config = dict(
    n_layer=16,
    d_model=384,
    n_head=3,
    n_kv_head=3,
    head_dim=128,
    d_mlp=768,
    vocab_size=19645,
    activation='tanh_gelu',
    norm='layernorm',
    norm_place='pre',
    norm_eps=1e-06,
    positions='learned',
    qk_norm=False,
    attn_scale=0.0884,
    bias='all',
    tie_embeddings=True,
    parallel_block=False,
    extras=['capped logits'],
    init='uniform',
    init_std_qkv=0.0233,
    init_std_o=0.0,
    init_std_up=0.0233,
    init_std_down=0.0,
    optimizer='muon_variant',
    lr=0.0128,
    beta1=0.93,
    weight_decay=0.016,
    lr_head=0.0163,
    grad_clip=2.0,
    warmup_steps=200,
    schedule='wsd',
    decay_fraction=0.551,
    decay_shape='linear',
    final_lr_fraction=0.0,
    batch_tokens=131072,
    seq_len=768,
    doc_mask=True,
    train_tokens=755800000,
    steps=5767,
    dataset='wikipedia_en',
)
Each number is 200 + 20 x the weight over its row's rms, rounded and kept within 0 to 999. Layers, rows and columns count from 0. The size before them is the row's rms in percent of the matrix's.

# layer 7 MLP up, 768x384, rms 0.147, rows 270-275, columns 0-127
096,190,176,217,176,197,218,179,132,225,227,213,210,186,221,220,186,188,200,179,158,191,167,199,206,261,193,199,187,223,181,196,202,220,201,210,212,196,193,221,187,204,180,200,229,232,195,187,198,185,212,215,204,233,216,215,180,218,241,220,225,217,182,197,240,213,196,173,184,220,210,198,191,190,213,233,186,205,198,177,189,199,213,223,196,217,224,206,195,160,157,190,175,186,156,199,204,212,194,203,181,214,177,206,191,196,204,200,191,224,202,177,195,190,205,204,235,201,190,268,165,187,196,183,193,198,225,207,215
105,231,203,219,199,230,197,231,215,223,162,138,202,223,199,206,186,200,191,185,176,215,211,191,162,218,203,194,159,193,200,174,195,167,209,223,229,171,175,230,201,197,232,180,219,216,179,187,192,202,198,217,209,214,191,206,218,200,215,208,214,247,187,199,245,175,206,213,234,185,182,237,188,185,182,159,230,181,186,195,214,220,204,211,220,199,188,176,218,263,193,213,192,173,211,194,201,209,190,173,186,203,189,181,199,192,172,191,195,174,187,218,189,179,174,175,208,221,181,225,222,206,205,191,190,196,179,206,202
106,173,203,186,186,194,216,204,167,212,201,185,223,215,165,209,234,188,193,190,224,213,181,200,174,212,197,208,204,199,176,197,186,194,183,172,185,211,213,191,187,173,187,171,166,206,205,204,163,183,211,226,184,248,224,188,142,196,233,207,245,195,205,210,203,196,200,234,211,215,216,252,210,177,182,188,202,181,191,160,218,245,187,171,188,226,162,184,242,210,202,199,220,213,173,203,217,201,191,196,216,204,219,240,194,165,222,205,227,191,213,192,245,232,219,222,222,220,191,182,176,201,193,207,195,190,220,195,192
100,179,188,156,188,214,167,206,200,202,245,226,182,185,225,204,214,196,201,223,191,218,195,165,201,189,198,183,219,214,214,207,204,212,205,208,174,178,189,190,212,205,224,172,200,195,184,212,170,194,197,192,196,227,212,204,172,192,233,187,240,210,179,212,187,227,232,176,189,203,200,212,204,219,185,219,232,196,179,234,179,185,172,205,206,205,199,191,212,198,224,188,209,176,198,198,192,208,206,169,211,198,218,171,181,226,178,231,217,224,248,227,201,194,188,227,198,230,201,247,212,204,195,182,201,172,229,213,207
113,221,194,222,235,201,186,214,194,193,213,219,181,183,205,233,206,170,191,200,207,220,223,193,202,230,231,176,180,221,190,201,215,200,206,207,197,178,215,208,222,210,181,209,234,180,191,212,168,207,224,178,208,181,217,176,226,178,191,211,164,221,175,225,221,180,175,203,166,187,186,216,166,183,207,171,164,175,235,192,223,192,208,193,174,182,232,187,180,202,190,189,236,192,204,182,195,200,172,182,211,184,191,182,162,182,199,199,210,219,212,206,197,195,182,187,197,216,225,209,172,214,224,232,198,242,207,175,221
091,202,206,190,226,212,206,196,204,189,183,207,199,181,183,162,190,257,229,222,238,199,219,209,219,230,210,189,214,194,200,203,182,197,227,183,205,195,188,208,202,178,198,228,152,201,211,185,184,168,213,192,197,196,199,197,208,186,218,216,241,185,229,202,234,214,198,175,188,214,221,198,213,217,214,243,191,174,227,213,177,203,219,176,199,212,160,184,204,193,192,178,198,197,240,196,211,210,175,186,211,195,205,191,184,208,181,204,224,211,192,200,206,218,179,186,212,152,210,170,180,200,209,185,152,179,193,194,231
# layer 7 MLP down (transposed), 768x384, rms 0.105, rows 270-274, columns 0-127
095,191,230,198,223,237,193,177,177,185,195,208,196,227,173,225,185,232,163,201,188,206,196,160,234,173,212,170,241,227,213,180,190,195,221,212,195,204,199,215,176,205,217,201,180,186,176,197,193,191,207,200,203,219,172,190,192,213,186,196,195,205,178,183,177,234,220,194,200,204,169,165,184,204,200,217,203,214,196,193,224,207,212,211,179,186,199,207,234,234,235,213,160,212,215,215,212,206,161,186,182,193,216,212,218,194,205,217,200,185,208,217,202,224,198,176,169,197,194,185,207,227,246,223,193,180,179,182,170
105,207,195,207,199,211,191,178,202,185,211,180,230,210,154,216,219,198,185,211,187,241,192,229,275,196,192,182,237,217,190,205,183,188,227,183,187,212,222,204,198,200,185,211,182,211,211,179,193,207,196,188,190,204,184,214,252,205,204,217,192,207,205,227,225,180,209,160,203,183,172,220,212,183,176,249,179,191,215,200,211,167,190,189,189,231,226,197,178,196,213,221,217,218,217,220,192,202,211,184,218,201,234,188,208,194,208,247,154,207,198,225,214,224,206,237,219,197,199,186,195,174,169,195,243,183,189,183,203
106,176,211,222,182,223,190,229,216,208,185,211,229,173,194,185,233,170,210,280,185,205,179,186,185,198,215,226,185,191,182,190,237,185,202,213,228,202,211,211,194,191,176,219,181,213,196,184,204,204,178,191,200,201,216,184,235,211,182,209,190,235,215,231,209,194,160,209,206,194,214,243,189,196,192,188,209,177,181,175,219,208,207,227,169,228,200,210,165,205,210,207,180,192,235,202,184,212,173,191,205,194,182,216,184,219,260,208,208,199,189,190,169,191,190,247,207,216,225,219,213,196,212,201,195,191,252,184,190
103,211,189,182,177,171,209,239,206,189,168,203,231,236,188,160,245,185,196,196,214,240,216,212,195,198,184,202,185,204,203,179,206,244,183,190,206,192,210,193,209,210,168,202,204,209,180,197,195,196,226,208,214,166,203,227,200,186,202,176,186,213,234,153,191,204,193,185,217,176,203,171,199,226,193,189,206,198,192,178,240,200,219,215,223,200,207,173,201,190,174,172,212,220,187,225,189,182,228,212,204,189,180,213,201,179,223,205,174,190,142,194,192,200,198,174,188,174,203,173,188,178,187,222,192,209,178,212,239
118,187,202,220,241,208,218,216,184,215,227,233,215,210,206,221,216,166,206,204,197,219,197,191,182,193,187,202,167,231,168,195,149,172,192,185,208,209,190,187,206,191,183,188,186,217,230,211,212,221,246,171,216,190,202,175,183,185,204,194,198,227,231,225,181,179,219,191,173,191,221,191,204,199,183,187,186,214,201,205,188,190,169,212,192,194,205,196,207,231,200,209,225,203,225,237,207,201,197,209,216,223,242,177,206,205,219,180,218,195,206,213,249,193,174,206,179,200,202,207,227,196,213,215,197,208,225,197,211